Each number is 128 + 32 x the weight over its row's rms, rounded and kept within 0 to 255. Layers, rows and columns count from 0. Numbers have three digits each. The size before them is the row's rms in percent of the matrix's.

# layer 4 MLP down (transposed), 704x256, rms 0.184, rows 334-405, columns 128-191
107:126068148107123122144144107130118110137156046135171138117089111180163154124091196128135128121173153143122134115117144132115112122105125158162128169119093121094132102164165108163113112065150182
096:116118138125157118101128191157127186177131110181097111140130113129163168090122142118101052172136162128085090140122123173112142097162070121056142132165127099182177119088144120127101091190105087
100:142176135108145107145124131111133111101150124106150132164117169112142154126119123122122154131175117118161136191141106112146116111121097094107155174099163130135098176086156094103146097121146130
103:170131130154179106080132177084127129151112093139133116152037173144110110103126126146094107114115086158170129163097102178078134119235169159200165083131142153105130109156151101155101028136097138
094:158064127177078128126095153142156129121125114104096138143104136139095122098123158191102125107136133075132152086175122179113083170103122122126093224068193150055151159161116173148090083159147153
100:149103068143091061113089087146113161153156120143154179120181136107082106162138074113157131113099138130134123141146071194089110073131099102086120186077076125148145132090119093117168168107129150
101:117154157135182186110162124086144165146124099117144178121099140116090106143145101117125173140095063135144136059090151133085128145127170100124112188145092102105138115153176105155140183098133122
098:093126117112123121176128117122100125101105142141120096118104143108095119131137117166176065148099111109103143151108160113102145121142152134160114085151098072071082131129110140119166137143151129
080:125100091117171111124117112160106117143142115156118108192255114118116107033165122103098089096176105117139130100125081183098167139130130062128138000198112126136160150135164113142148138170116111
098:159115108184099086123163158075100116135088166188083104132115094164109150083198178137149137096082130086115194062180122088093139075189134113105099093150148108145140136126205106129130095107159130
096:121156114088166160140047104120134122063138147168142096074111106140117125104072119120116124134146143163121151101146130148114196112159125130176118135160091048102173101119131155136163152165109132
100:148141091084137183159140093118190144113145128137150128127106145097139165111174129175113159057167114195166116128189139081143124106117110113084154000183108114117091156168173088125086084186185101
104:102119150096133136129065082157095132111140136147098127148108142181111092094124133110129182120174161168144139069157111128177106053198146145064126097088180139120137120118073119109133121143128155
101:136171117081164146090166148092154106152147115096139137084141166085137112112095092161127139156128119135120074146137113167137114119161111198089134076114088141123077133132092125128133126091152183
100:153149090116152104083112163133162126180134119140154166099071162104116122161162183124163096140178162117117127160118094137170094118146176129114105161141150147129151106110101101094082209156129092
102:099155169149106076095105165121115128173141086150101096191146066135116147103167152135165130181177054125145123141176105151158086104106140191109129154097134091083097091082166128118102086144156116
092:133103141179212119149174147155107172163115138100138098096107124124094143048182119161098124140224175153130180112197178174092135108123139137145149062105111136156119115122106128132135144110063124
092:095093126099156100116073146123117112138115164056079121107090126119104133086098093101150192144108111139162107139143091120099173126169128106141109144148114164150122152157107115171054124145087108
088:126101108149133107164035130145172130122153155151088101125215154087128104067111105107121096139165111191116079172087142136086124155131114127112097039139115131163133113186144138110127152155132155
099:164150095105109132083117127102210171107118174084135152139124097165139081096079201142110119134207085136135124055122132127168147098133099127109146138076097091059160088053114160174123108166138146
105:117090129174151119096120113124121139119121155114100119113061083079131134140123111127151137076086123080157102141137127141149120144100091155097129115156143142151121110156058155114149147141114117
099:141147088209107152129184161123159148107142091167161099174140113128167158212165087173122171103074144094145099148095110152090121159074144137112044212161178145060152137133108069163113065120132140
099:166165137120155170110099165112096157128068149134106072118178097121134141129134096082150068089130145147124167134134161137139183149071112100137136155145179113098099107150092121077082093170107117
098:147134126111135144055119118061139121089177142143155183110140144125180095186116116102104128095124168110094118138096135143105113171173154056142124115166123085142085156188137159075140166145113092
112:095121100100093186204133169121124135173129106139133120119145092132134097155119105140130142137112082082053091135168167097189182167134123177181149158128130104132150140073090103072071078121137162
098:160121150084129126120080138103114169136164101190091127148124154155133192132152154152137176196137139039176130117140157125103064097104096121170078222148105166142095180109182135174148105147151200
101:101212165062084227121152114145147093141109132181102064122134083157096132112120098202132096140153103116101156118132102111120153035148132097175081053090121113126142149050117085125127155135083139
101:155125141153127122129074128160113174164134200138115143085133141080155116103149082140126085144120145117174121123112093109130128123158125161151082031178148162156104166161131136157094033185123177
101:160099120117130191124095104109108178127137095139151154102109183142135164123160158079154090166123138044156109118119096119119111170175059118143155116142154128072143138128149095157120094149159139
106:137109154176088099160120151156093100157143137127126085152140111133112107185094131123157140153086105089137174147198101137084160083166036142150130116099124093153131137162127140204082089114114153
103:131151102135141097151212135167142097087158147105170169131130081148210132049052098097143132129160211154093092179149130066200118097139152076110131099135171172131089113128112110193086145166131142
103:079153142135150112076139201216152123133102115139119119136128138143153186162081144093065117078086122176127077166184082171118134136123131099139192137095132132146104093123151074101078167187175143
090:145174079156158171169106194131152175146119118109143178143071156118085081124052142123118085173120142145121061127039103154074114188133135086119098089209130129187128143135079120130129154143141107
106:119146109128182099118117123160145147082148112186164152210097149121134116028114109219110112133097168125136116109098099097161147066097111078147102016103156156105128142110141115176085084123143139
103:126114096140119091135097110139154141092119190107087061122180110132095109119198212132132168104143092146115147054160077166134137117161120145057116188106114142129123157132066081130127124113157164
105:137174188063128094140099109144127107097128158119114131193160131151213127197080152166185122160182079131039125123110089105145113130133172130120170160212169127141188113155136113155104151144096124
100:127197088141122138181115086103155160157153164177093103123164122136159206142162095065100130119149120079149104121142173114108118138177144072122145149091140140085109155141092115175178154120196135
102:094132140083145147147051137112130179131122134061206168130129149146119097122157132113129108126178163099123123142030147081082079187135106081123149096124136129207126128146173136118117095145159142
092:196170143103188112128117148116155138135099143101154097165101127138103122039050096117130152128172163179157115132135137110151167127112200103132099072159091112124110142136172129159141180119177128
099:164114103118125151117160110127149075142131131194146044070184070073139128103179162083068119145150154170127188171150077106104145145181132128137200089132124063128154124160184138121123137078118052
102:146174109087087155101161135168125157158135161100090171112117097138156102094160096133114115164080165129114134129106128146101142133161091134145081190141125088126131150126149123028120139115118111
107:146132177080129143112103111130084088128187170129126104075106109089174090159104101069155131154158206124108127175069091138135166137126140158130102109147134091157085086126124186156110197144146088
099:113162161075109126119136123066048110121109104139104099147087120142126086142123131077118098173102133146147151164125127154188144103097077173124134179074141139143170164094188149116140086139081122
094:089098129136140110115098117066122151166114156134131132149148153134107152225162101134138141148111175112096128140156132127104093137109157179092121132109158142088052128120186086146176115145122145
105:111071067123078159169179092070174147103115150086103080105090184129082155145120206122092149162147120149152108095145157109167136170113155160141151118147138165094114146126124139123115110076182106
104:205127130169184192098106121118081170119120113120231199143061107136118094188118101125160148113146052145105108100169091125143138091159122120128113153116184112161106082177115101108131147180132137
106:120149114146082103099129125071110156134081082119089163094162111148166174162103071102141155114074131152090137149141171126115173151056095134144113189120123153082162056138099126135119173178114089
103:171129104149118189137132173115181130122091134132107131097182093137166176129077162103157123175067177111196087130139162115167119160136100182183101129170091102129113145112155105094121112169110159
103:121072196124104125096145121159136090142122142119203108113111172141135102113097134092138112124074143111124071040085133151125144159102162101118133138093120155174108145132140084076150077155108099
106:130119113156109123104134078138154158128122122127139114077135127141112117125075097139164182089080135129129135077129120064138090110162107209108132083111168134115115101099131140150097050137116152
097:109093149152147063122122089107136051106121127147112145090093138184113080113123145139158145158129118127163129137144140128120105179154095151157154078119090085127103173108122173132112130061155120
107:147185127109151082174107147104158093089104089117143121146091107216145180155170107142146105133157114098156089187112088129138109137097129164094120171075155173169149132127075075206159058140109091
105:079111149128105122158085132100135126111148074151129090140183187121143077119068095181129116123094060156093174117192137098107106134117145164126172110163134174123151141079137155137152119118149157
106:092112133084151130136117182131136146118046050168119103193145123068152117137131101092108153157101096054168090157123110073098106124138111128175099083163171196093133113157145108128145129116135120
099:154168122150127140127103150147130076110158102144159160079100102140095150147113164101082143113105155147140067147136123113148136121125117112151155180107125170088080050143109111176119114086091093
111:138107123168156156144131118143171134098178000102148105116054123158077121196150145088120066126086143083107173132075113148146143112124160072142179152134130133166122130144175174157140145174178085
086:160128097158137122223075111141160136099171143177108108105120137106134121098134174137135108177242115141123193118097143060149146093131149124140176085171090096161102113095099169171166096104144183
104:149143161097089129057180125158070156117176124111125063158145138138116079147175157092147144062171112176054150143169138130034134108100114077176112075112112119181078129126203111146148161101090133
100:099078123144124080078115141109114166121140111114167145227171113109169150181174143101098138113168095065138194166144112042120125114090158126102159161119171119098118075095189094152162115136133147
091:099137163152111165173156162100038118163140093170144159097172080144114127112112155099103044126196112088147192143076177150095106114130151082095118144144116147105083169195124152147191084152090128
091:113105142133097129124140197126070124099122123087103088131177168114135088138129207098175148084153103141123139146168123136127126137129111085136143050144121097167101137143152161098113161156139104
097:127138132143147084122156160130098151167122176074096156104201130082146149164124134174118132135106139197053095132209123094106116155113106132141112111136158164120136144111169067024113121143096168
101:130072112132109127136176125138146136081090209111108179067114134128132104157079174158094177123101176167138144134095072130139125123169105124116162118146129095103166115146140124078089118099167063
095:114125120143147115139169102196147105109069146164213116116115162215124093101167155095100125133099137137172122163152145119096150130102112107129104038128118074185128157173110145137118098130082120
097:155080133108086109131165142123123131160154149122187120154029121070142084087079125087123106148125119111191142121128164157180132089127134112180126230142112151109097134120153131171130083095071162
096:102137103093163166182135105093132117136170143078116102120128118130105171079121123085139110143204118135126124176135138199115087116104091148111152108100142178147164147112158121134113151085134128
106:165141137088147163114171110126074073127090098085161189147145139098130097194104175163116112142146109107162105148145116155127121124134129114106128193097186147150168077077135127111135138116130154
099:136143167153128113170137173110157174117110135123172094069088140169191128080089185087166189176143151134234139103122097105179150169148124205132195022102065054220163123094086101182157136120185121
102:079168115058181063104128119114145162115137084190125136151197123132153099124063073081149197108214172156143129143133059122076116132113150094094137140071126162100167155144145070205162147164203087
094:165077149116087081092152158135086125079106118158160132126090123134118150174104117097093166117122158142098157149166092108140170101088090102123130189187105140062160120210151133148154119084084097
104:145119130135091131114151114118113182141079107089086191173081068148177134154089171127125172092141160120079152148123127131151136139177159181092170149189102105192107146128169162156144169053111148
099:097141104150167249163095185100158150112165110147163179137163137131123091100119149142121063131125172143162127169086065173196138078098182141095168146136084122102123176127114099119129203162125120
# layer 4 MLP gate, 704x256, rms 0.194, rows 335-405, columns 128-191
099:140126120139137127119128168082092161150128119079088110141164136115144141140116067136123118176125091121119075153190130163123146046186104140088118142141163054113151090081151129162103130168193053
098:134146082155111149116131148131138109096157129179114123131131090134104123137139140104136141123134074128189144156134184145062086142101137096113136123125135073173166137084139100132173122136154139
101:140109107100142154169175131107176147108160108135092137132139072137163166144148147130186138196123144152165144171153154110143128106103135108107144147150169106154114139163139150112159089140154177
097:135088113158181084143153139132155098163122113101086112144158120162137139143086116130055110121137085109099156147122146155102122173091141097165114201140171077067193113176126102113145114133095100
098:114095132158177144127130134177148161126135118169136098165145110120082141165080181133122130180112162137092158151082127100131116086067100115072071183147090111125137113109121065142086113121151071
106:128172098158154109131123083127118132092167121134153079067159189149141150106145127159086104132164075133212100151117113090175135151090106099076171143093135164091126094114120153140147107108169100
102:150086126159126130133071110130138094105131157168139124135144044157146098118216139125142151137152161134070121184157089103179102152120106205177094137182116106156171097111097131128135057137136127
080:151130145128115115160077182157159151193105139132114052162164123151115125105171131139098102124144177099117083079173135147135126073138133033145181118184135132135162169146196125065154174178114124
096:159144131145149152152124155095126169119118150103105066096128122141118182176161125128165145109072123157145161154174159099148106096084122094121084145174114097120076154098140125151161114066103169
096:151106099119189125111114086134086174092085108151091080176086158159165096090127056143085150104121108142163096143131137187095083114059130104073147147083137111159076120110090081158072089116155168
097:140114099106132152088138074126069068134069106147098130102108099202112097152103129117076091101147098157127156153105078117110154184174121121151103138135136192086141160115052163125177123129132115
107:134171135159174086118110113102053095125138089134130152142105130137112108224143189123094145131096125100113148104102129110145127101192112087177087145140080144088153089119122147107123155144123139
101:166122137115140174125128134113146139133164119139145124120115094146124116132126092104104112140165133102105142111126106127124134152120088130057138118158140137124156172099086153082125117098170126
105:128118134063107102076109106136103139091070134096152083109141087094094108124099147143100085128095119188093120093134172126084147131141096128075122150106111112127137117152163147165158089119148150
095:216135173169138162130177115121123021118127117122088221129155141183132032128138147158134118178177100160137168121136103146140119139104179147087144150165074181120150094128137136101107156162154142
096:145081144130079103109154100118137136135100084145118130146059155099129136170137127109104115112067106193147117122095186112123184159099082147153141146134118095100159141118162116096107107180130075
095:136178176098114104126095093146180107102107177044111113111167090057145162163097125126131107115106124180108102063111131111128158067131135152071112141107150084158181142169139131107178132096092103
086:167105100144090077067074145123127143128149131182060058176077156104128114061084133172090087136082136129100117108076115140130120149153133114096119110129066127118139091150118162087211111140136165
099:158153183101145109185136091121155128109108203091123168091158174153070174102145099093164151114132148134112091123129101169103082105158110103088150126122113138061181130148162087120100097161092104
103:142100107099067088210083076180177111088144103146118146105111115118120081072152138131127088091086176140142180122157095138162117113064163145071143115107124180090096091152122108085110158139074150
106:091145102171142125117081184112167145115149090167157036104133153160149150130121047109140132153085055129122154179125081140101123149076150102120092149105144119117173092115116146099137113158124131
104:149216110144131121221109122112132158161097076137152197153116111143107148083134134149109151139117162132118122095181128133098120119200255093101142153129110142133092150105174141136126078115142131
096:149169138214161081116128144169120134089120134053069203120163104099109097120141116112145101144113128123196163091193099133123108134081127141120104126119123128132162212160118064135168100182126149
099:096114147106103144121086183162141136092075076109051115126077135147114074137116123124137115184119114149162052138154111105206186088112107106146115138121072145091103126154119151139139107142127076
093:124068164234128127117081133053147130145137100101157146131132127125123205090102109138169111123167165217164146100102141110187078094206149087144112115145114138122168071115145083153107132100127110
100:143105164153111122134097096143100122152139137122148110220085146094121089125145113175129107096128208163085109169136153139108107166117112155129167196023077138127126112142122170087126145153097099
125:125146104143118151119116122133178140170099203121162119127149096156128202115096163111106080127088107167199103118150125101103178097087176135167043176133104118135093180148129110142151161165083157
096:156126132152108147156140066096108147110138124149129105166114180151070125131129117108131147117162112111096099116155150095127117185200033183125142115143117064079162122113116118090107131086139141
107:131140148160170168042163101123104089129144158180113188115091133114113123120092158084153096187174208149128079063103170131157111147113106132118141133109115134137146141120158109143085107113122103
098:147165119142096105124119144147110124127147101133158163103148128074204146176109139128108094100098169125108080106151170099197079122150179080054116111132181158140139133133094133105134141103115076
100:100147121127130125128102115177141142156090153125172144103073164171124178087159153056097131074097155148134191197142109166164123141089137135113128122132129116157109101119135079150084171158162161
093:098172104071137149151114119113150178167186093121194042140110135113090147176136151166181127125113072159111107121203129093162149158139132121153108105119139127112158121156122151157108164162132098
105:121105101081110133128103111134141098165196093199146191074177157099141149172118162183127133169132145133124116100134131042147167090111150106120147112143140149100085119150130171129169096126111175
103:132142153108083117114111100156124129112119176142099142129144060118146070170126113119157121159089172080113111050164112148129101172121085134112076155133101074115185157141053063145149158189122112
105:138154165110169130118146164143134106189080176148134126128131137078045192157101116092185134216098152163150098108132101096099044111124159106177091140159125186129107163151147088137111120115124140
101:173102143132125106147129180181109139051128117150128137065138139170132115119167128079084048142077155043136099183174103144161113168047141149125139164150131076110179145182146130068118174147091123
101:118149115148116128173166142081116094166119121124160136127105141066180125057126142150119100093082118109117232193127206174175104147133199145128137198132124116122151146077146087119143144163062132
092:146105069139077153109119117132121157108135108094145084118091133121150130129112111110165093143130125134077128128138133165155099127162151117213126142099119076097128157156153148155136113099139104
099:136113114114089152147115130119126173086121125158094119186124134144138108147137040173184151173142126138079137104137175120094228169099148111109147168081165178076157125168131143158143190085113151
101:122075103137129138126125109165093146116084086150129126191238158108162097133104141091143107084085101154122120161162097115120120138166107087155118131137141124092093117104115106145175148109159187
101:143153125042119175134131076130165119117141146146112085135168191172105179125121170140145131193070134124154181117154143126117178140144166143103103173125122157130145128169160137097130147140107171
104:089138139200127140104145094139162190148154111104122202168130126100176117110090101097115128121092169150128123084152102138118160102068156157148120095160177099175140127200085139087074158142112094
096:140095107133145086184109134087115134116169093170154140166136173141087135097125156129051111126183150127143134141129158119134095147143106192148192135095200168057140147077113136163123102104119094
096:161171178135136118123122108173155128184126172112126162114120128160061097125117107137147116168127137173130151121084132128116102193180124147111160161134106114105160111136233101061143210151137114
109:166115130151162098093124113167142087114189108154129133145156097148076161161126157196113189105170245158089102138158114120115117090133178098122114170137071128116124126166139137126149106188168100
115:169098026136124066159161188148097128158147168078120094130094125138159115121090130189141155132153143076130152115134146111070135153132161139123100128077091130110188118112143168118109144187164095
095:131089089168112147128107082148098135103143113207085121109164086167103108148129195110127175181133107117175070122147097108211108082140127112088109103098164144088134116081114126122101073109081149
099:168054162128089143148152107095143118157081101182153116100153140113122095121157113134170133098142144116116157123109189125151171190118150120167154168137074154096132155131150124156093130119066150
109:135084152138086156197189127099119098142135101176168157178096153106096170138137158127126107150099137102183094143135145109125146129052102117138114160081066150140133108133122124141163200093090102
098:151180105106112101098052105139093073087135095078153208156152236166130131109083119129159122137118113111162172169112138120100121169154108116135095069126164078183097140087126135146113110151163154
104:148094150148207166099109114158138114129100132114118138162090195153055150105094092139103159139111112162142131135136090165127103093142121098090159185138162112139165065157126097157121129177081141
096:103113138117112137167137201129171144124091125143133025145118093099167121103173139106126161193149040161171120141126067114173126122120104101109167111116138119168175102099140107089176089103047118
103:102097135176136131182148142160159114127107139141106206135081120130123163163132137049142152175041127125092107083156170208068099091111128101131142130094109127196118144161130134148155157134122157
104:155114097134129074111109175201133157127152079144125119175160161157108151136082138159094162123123126058084136089046150110143087156113157137111164121134130124148110140075178123090163097156122134
111:153129123158135132096134131155049112115111109128112179139133129114164128123147151127148149167099176064086144030181112082149120124163147148125094097134130157102141091102153146213110130185112134
090:147145154098127126142158152138096159134152125204087122130120064102142117144140151119170149189210152118108173078127118082135108080121120176170089124109114143164125090098103150144111116058136165
106:113137178181155144112158109112092162085134100129169139157080143062142083134081117117159096127134120142119149122113134104154176119163185141135156179147148121080134122141070135168195117133067140
101:102084113127169117208148145158154110150139068147073156090142155084132093156129151150104103112100102141106134145097130123105139102145119103114136123062093128101108076102136120078094098155128110
102:139167099108133119098126105128149162052131164136120088106099146180073127160146094137104168120144094121088152158144119145208135108127080198101102148107121154071171051124149079119108132130128132
098:188153143112109163133110144135123154166079141133078151119096113196112141165097138163122184079159196088085168165123127156098171098184102121102106084146089112098132108152112203121121134136133111
106:135170064096106119134174133123176079183144080114159155133121086141176106183143136125131094122105135174141113107135150154174150080130155153142182151100104142122119131174072163169129101161131146
101:114223198128141150075191135050043104117120110153090146083127107122147099159086201129126114114104139100144159223148081106125148098129088093130146114144148150173158134124123069144073118172140155
098:142119151087113114069107127110110119144107150185128149123101123241232160080079117060079120181130117181135124157095200084098176101125111122149176123098190108179108160140139120129124094149115082
093:125085127108123147136095134168110129109154082080088175087115153138125103160102078199124156115168119093187139103087110129174206148089181128110079095160128110153077153164104071105170115166170176
100:124134120112072173086161112110112064081127152167114179084161151056135122125127110110108154128153147119161110110117116077124133079116125142143153191102132111169130093114139172088134133122124042
101:159125135131157156082141097091099111105137158160126140187095133099124105165143090141147171144109142160091066088198116136136117101123113154157161085159127123167181068139151129119149102177158121
098:110079134174083157157093167068179133124175104059133071098114174165158107121131168156156136173122140166115169145122119145128130157127122068107100176159124145155179130134125116128183098143121153
106:102155104131143135104116096091156098145145108159148131117047171153087133167158142143121105173160156139122088138084147137132136111107111132153149172105191098135219098156183087129146120139122044
096:071156114114192185184140143136141131132131108093116132063081073104181069132177149157111123062181106155138135132149151177155092123140107149178131110096086148104131162175141061133086178182108183
102:070099207127157189109168118095184135150093129066153142186096062132142080159120123150218157124139076194172079130116124127126114135110135141055176178127156125099116135145171129135143156122168159
092:126112103161147208177169100138120132088158117145180126111086086076098154090137142138090127155121141145166141142117097144103127126083101124079196106102100131159112172157112101193127171182129137
# layer 4 MLP up, 704x256, rms 0.198, rows 335-405, columns 128-191
093:085080115159115178130130110095144113097116107109123176089162159113113143146151159138103122109149167151066146094094128135111088179133141125098106080138118178170145152186119108127146122118090169
103:196120153121129093122079098194084138136123145158116160137097128107143122128034119122136124106093149150173135141100192109112124100102117162092090157064144114147107176171136111156107126119072157
095:100161110128135142175137109136156131179112154179134081057127155131180085110152174117182166119163145141141076143142066055085107158099188106077155145108109155048118120063155134109091155069136074
096:161124088112081171090105150162097164086131172112188144108108108099162099169111119159138180111179151145120078151134136121109198115101124116195143159144142182192146189080136134139153129059068133
102:170136162126103070169094120078153112124127150139137141124119214131151105097133059133096112103094135130161126181156115160134099158176140140201168102055122116104138190140118174136105151087089164
101:144122130127111144113145139141129112130157132124092139149119121137161134117170139131075150116137137110121149101131221210185145156107116076155155169143133114109117127136000125108162133123104153
097:136086149114132127189090103121107129105079049080128135100094139148140159089191101158133121078119137085151133111151103150091135105072105110084145133133119138138167142147143146054134146132062087
078:138089135121102145131100181136139132205084129171111122166152110186121115163121184085153064131133096161131075054114085142154176138148159045124119101177111130125119131083142135104162136196070119
098:166120131103156112138116160142117094090109135091079144088160160132134165102096150097111105076090127090078147140090131104067090144216133113112142058096136123105159123108148135109134170162131139
099:180125108137078148143140141116148137114046101147121094142125120121133107135125083116101106105136136157130127111137200093122101134088163158126095084089148047157094103175148104124156110075148140
092:120140140118152109107124157129111095102162156126174145080138112138125090143153159106036090116097100105143144137145091100114118060116134113084101080089197157156164130091125107159113108130131104
101:086180189145170138137131141134116162142130128149111154039148084118109130143122097106210143126098100138157060130171154104114112150127074108166114123084130072123184055088128138078126199123199148
099:167099154077109144105171121104137123123150125139128166097145139119156131080161093111093144123108100149108076047095122086102121186044124055151140157132128122175092152091121166174093095104139145
098:102164109117099037102144125148103059169111077141133115155168140154161084126127141133055177097146125139118146099098136145143105159120122112200113118105119180096136121131100155131086131142113133
096:142178129159106110178126166142156080139176146176125126138125109106144123064101171194162142117124153144116120167105126064147184094096169146069099120095181129139119133139170104128108149136135041
095:148060096139080147168132129187144113107094162121146163087105159133089121222069116083154207099119132128149092149130120101186149068134060163066169132119148103138153118112137108079156108131146122
094:104101107147135106168132107125072132209122115112155137144144155162195178117181087120089130137101150109089157139071128180093123064165146121129137132125119201131108067093175123141133128086162150
088:126105082146104126065078129108154162134142141147084076174097125096158077105130094114132103146107115123101131106075092149116110181167092105095104101086109136091172106166151151114200131103153140
098:071185131098145101147136095102108090100122126170171162141166133121145112106097171060160118107125151139135124145134097091137137121108153103157128124071155166147132191136169125093201106129211123
104:132113099106171179121114119155083175118135165062095090134160134165061163119124100117148074160069076125137104150179134133146180125097103098152144143102129141108114153122090083183108125089122128
102:118111135121144073167104104135118182183124120082167139154125107107194146111155147120184134018142133171163164087060122157142140145107078128179064153201169133078109106117125077139128122118145110
101:138160105164106125106093118138065138128100137097121145121141126176155152137136137116096110138154124110123137101166134050128109072161159172101124151108131111089158147117131107154112148070134128
098:149108167169172114130160108159072168138153107076115074086162113142102125187107153204069134094113091092089139145157140125147149143217143112143058125181123146131126141160112103105110167117170142
114:072118144109121152152147158124144142107150175129120107176168145121093129138101063176139121172086085101131188139093130112112103155174111176106150143155138103128110126071045134104102135135099144
106:168182085074103160141168117100141143055141160150132120143083204149132131168144148102120141155098103081096108175164129172111089117062107182142095075179088135127103170065151176090148128151127095
103:089140152119140127088107123124079128109094098143097142152113083113171130148134160135191141070159135148133086122150084168091154164177136147120159127110137114128130092139076167149223142133078110
103:120086120153164130072133148135089138129146119144163138145063075148146112134148140120158167145124115177037107172089157159123143133105071154136138107108166094109135091111124160100143159137187124
106:145138142131149107103059142138149131107166122191134094097203130092136176121107110144113137126081148084170125193076072147148088162131157150097122130082169122174156127126120103169122112132151120
105:151100186166118144105137197180115099113084092162182076139144045103164077120185172159094144123117130085125172202122120178124089158141209143115135172148152095149103157118092134197187120120073107
101:181119135122089083139123124117116079135126166104104136143105108124100142086151139104048169075123114189136132103183172155101139151108138154133102091173143143155136130113149165091130125186185105
099:130086108139160100177119062160143103084112122125094102162168114105116136141108120109106089094166174112119121104146133110128195124155100087081108127097115140132088133148160076051073215081171149
092:139170104111127156141153114118158172114192062149146114155132118136139127132163122149158137089135128134105135100164143113137066189168141144129090098107087182128151156185136154133109173141120163
105:083146123160123144142125128154057118081103101148129103100125106102103149164104130108159189135126156113156114119117077153129165151075204135095106076140087126103187107168145079088119145131150118
101:086097069176127060129138122142108137113114112148152118164101132144072107152165108147134129135101150179114158123145125136087168065140092184106107131061089112151180191108097127111125133131116094
098:156112186111100106152155103119145082147112147126105110114121149094064080122130155135166162128188062152108119178153112111126234113159130138173129168112187098132054097138143140133164183117109101
096:123083142183117110192168194118161081167114126169144143139130101135145104120140163183091102117129165124146128080106076115138128120050164125071092124101098157095114150168207108146124155105111161
101:181185169158139157177139158116133110081079128070081115131102152162091131137098070149118149127095113114178134125144113149117109093092085148091147126086161133164120136200135127168121125130120139
100:137117102080125117079116144107174114103139104094142073154079138145161131102077098110192141148124148124113148128111100153198076130147195136144097078085049099130140164115168198129165152087120115
098:093209131119136126097142171089142166174160145158119094193144164198122184132130126156124108150102171154065137142126116129161159121136120154115123144139107071174116139096137101149118145169121105
099:090116106106145181153066125110160129088123094105075189136148137103126162151141187190104179071046091042112168163111124086104118175111231086095108051109113094156134174127134118144102100190148109
104:156099121111108087148147087132161114073180099124134189071113145094153164114079139144131112090141152121140119072034098130114176125113185142135063136149172137104119132207106150110151135112096127
094:091164181150140140165093147145180084115103122137075153107157142098108122189124122108183111087127127133134153164097144100130067171061138110148112176092149090113070120131141158121178106138152189
097:133131172162134100185067120132091141120100167128088118123137088123133100147156099149147142165085162158142086099149120166122129132142157121109107132151088100128105097105187112178112092137146108
102:044092124103082125129156030147181055145118075175161076133118101083097153066129140158115154142121178132133117116179130152159119139117208147092137061059109155151063175089191128125197161096151134
107:145171203148156150109176133121123224111138173159158124117139177158135127123078169164134198080112127155151107125199186130101118153092085101085146122142198109120162086164119112097118134126153116
107:104129084142187142094149084127124133163161106213104144114187096153114157091129131083104023178077096131141107133127093132112155144125115126121183150161103210143156123118067137157154086117143214
101:161108125125110142147112229107127092097105115112164136114090176114150162143113147130110088163114161088157127146126150137132140171148125175108148096170086099150170166117127103155132099133100170
100:140150101120108146083131084120152139079203152092131193150155150149136157131139073176045149109104131118130151166110157117162155141128132080096135083132171092126127130126113147127139094134155119
096:134185141130116164104111124148119104153145139147133092135106136133139178111099103067072150129178139144153098125147126149119120113110086138155187143086139139071069150150151152137078126149098082
093:169123130141086130101156177126155129110157148119119145106122216124105126115159121100184151158114113184143092116156144146052122110112115094143160183086136123180142064148064145066080128122095120
102:136117073064166173101119060088138084169139152079077111110145085100095137122133108069175079141139141126125131135057220097149127144130150122090152148140132120115137110120182102122139099153071102
108:072055122067133147106107093094092110164176151125119131147125158134124075184087125176089080111080116105124118186137176168133124154152121136102113136099134133033140184115113176142083100135119152
105:137048154144123114162139109100094123169112109144167126203156091125141115080122126122122139160133138111135122112111111147069062098119118094135236126093085126104157165120140146151183098064133104
100:151121129053123137110152164145155139120139119125201123123083093197126123113139142120171153061118142114120139167122140148052124087144147155107165090171154143121150127110108136108187080130131155
108:115116083114128147146123160153152147140104101203147153128196134123141099130105149066136164121138158146138139076112144143115144071111117119142143085074132128121133189131136085089083137061116127
085:140168172115127084109181130136121132137133148123083094111079059132108122123130130111152130164168156187058187079095098145172122104132162130247141156108127176141152120112076176157135116060197175
105:163127140124120146132108143063111130097118150128139093134104197089091104150113115191095095134156187147094176111151168111141127116170118096185112085162122061111174201152156128071131143108116121
098:141093192129102141108167146087126134135112142095123055121120080160098152154132069104105148217152113159149158116062136092102097135170131137147134114161069136159149147103177058142155166137123126
093:123111186116135114120122130114102203166156094107124074155120144105051080087156119142072148121110166139077132120086105108137128127114069127102136127103122180112112100117114133124149110113105153
102:176127154147082196104083103136067151087086108084092159111142177136109143137086180148114101162100137113135139138143063104092134106125131042129124137115119132102099108096124157098125079114097170
112:115126162116177119129103146109104169085095229140121085109154131125121143176088108131116124129108169156122167122144152146109105135177086149117120118182169159115167157078192155091128133169127139
100:072152084092118133139116153190121173123125141084162081047125137178072099131133110145117196144129123139129120141165132111140120107177072123071162136077161136142152123159131082160125106143140173
095:183096114150114114111121132131148084148069156088180125081078145224214143091142171114091130143137127157128135065139165053087153119088085117128129147110168078196109126130094140122140152163119116
096:187031089076110053087163085158125125099105141100178151171116083136139175123117188090126119102140097124154134121179173125104081079107092137172139125090111172163124130128144120140156147072161134
095:083185133157126125131138115113119131119147173148145138112128124150158134161104098117161107177165156114097116059171166176096128124108114078102144194126124090117204147090167101130109144102129091
102:116161059103148133139161126146160094072147109088115118119151156113091091145143074150160114113130063123158102147112140122114112041142135153085105120114126181188122141129040232169115153099120166
100:114174185180075175148139109110146195082121078117105136123136154162105107109141104112142168134145136182151184096118172130121096138104072120145157086117083115156079183114100101195145147179146078
102:112202154094169135055166139143188181150111098108143151149124142095063120169116060132123101124159119194159159104143067121096089083123138122184108214157155071079172125146131151153140157126128174
097:144081198125129064112128129138149120133138161114115122151117115223082182124115121144114143104102149096072146121126076107120163149152133050143136167114175146153157086123130142147125121103080100
103:081141122073171104227118108157121118114081159140150157100123115129126144114115205092179095123102126153082176148151119122194139159134110166155066089086106153140145122128122167128164132131152162
098:138113136157123090167142170163118141129134116089147137123134171084078050129130154100109131117119173124190139088161082137133157160129090207137164162080082128096066160124071106124160137146058118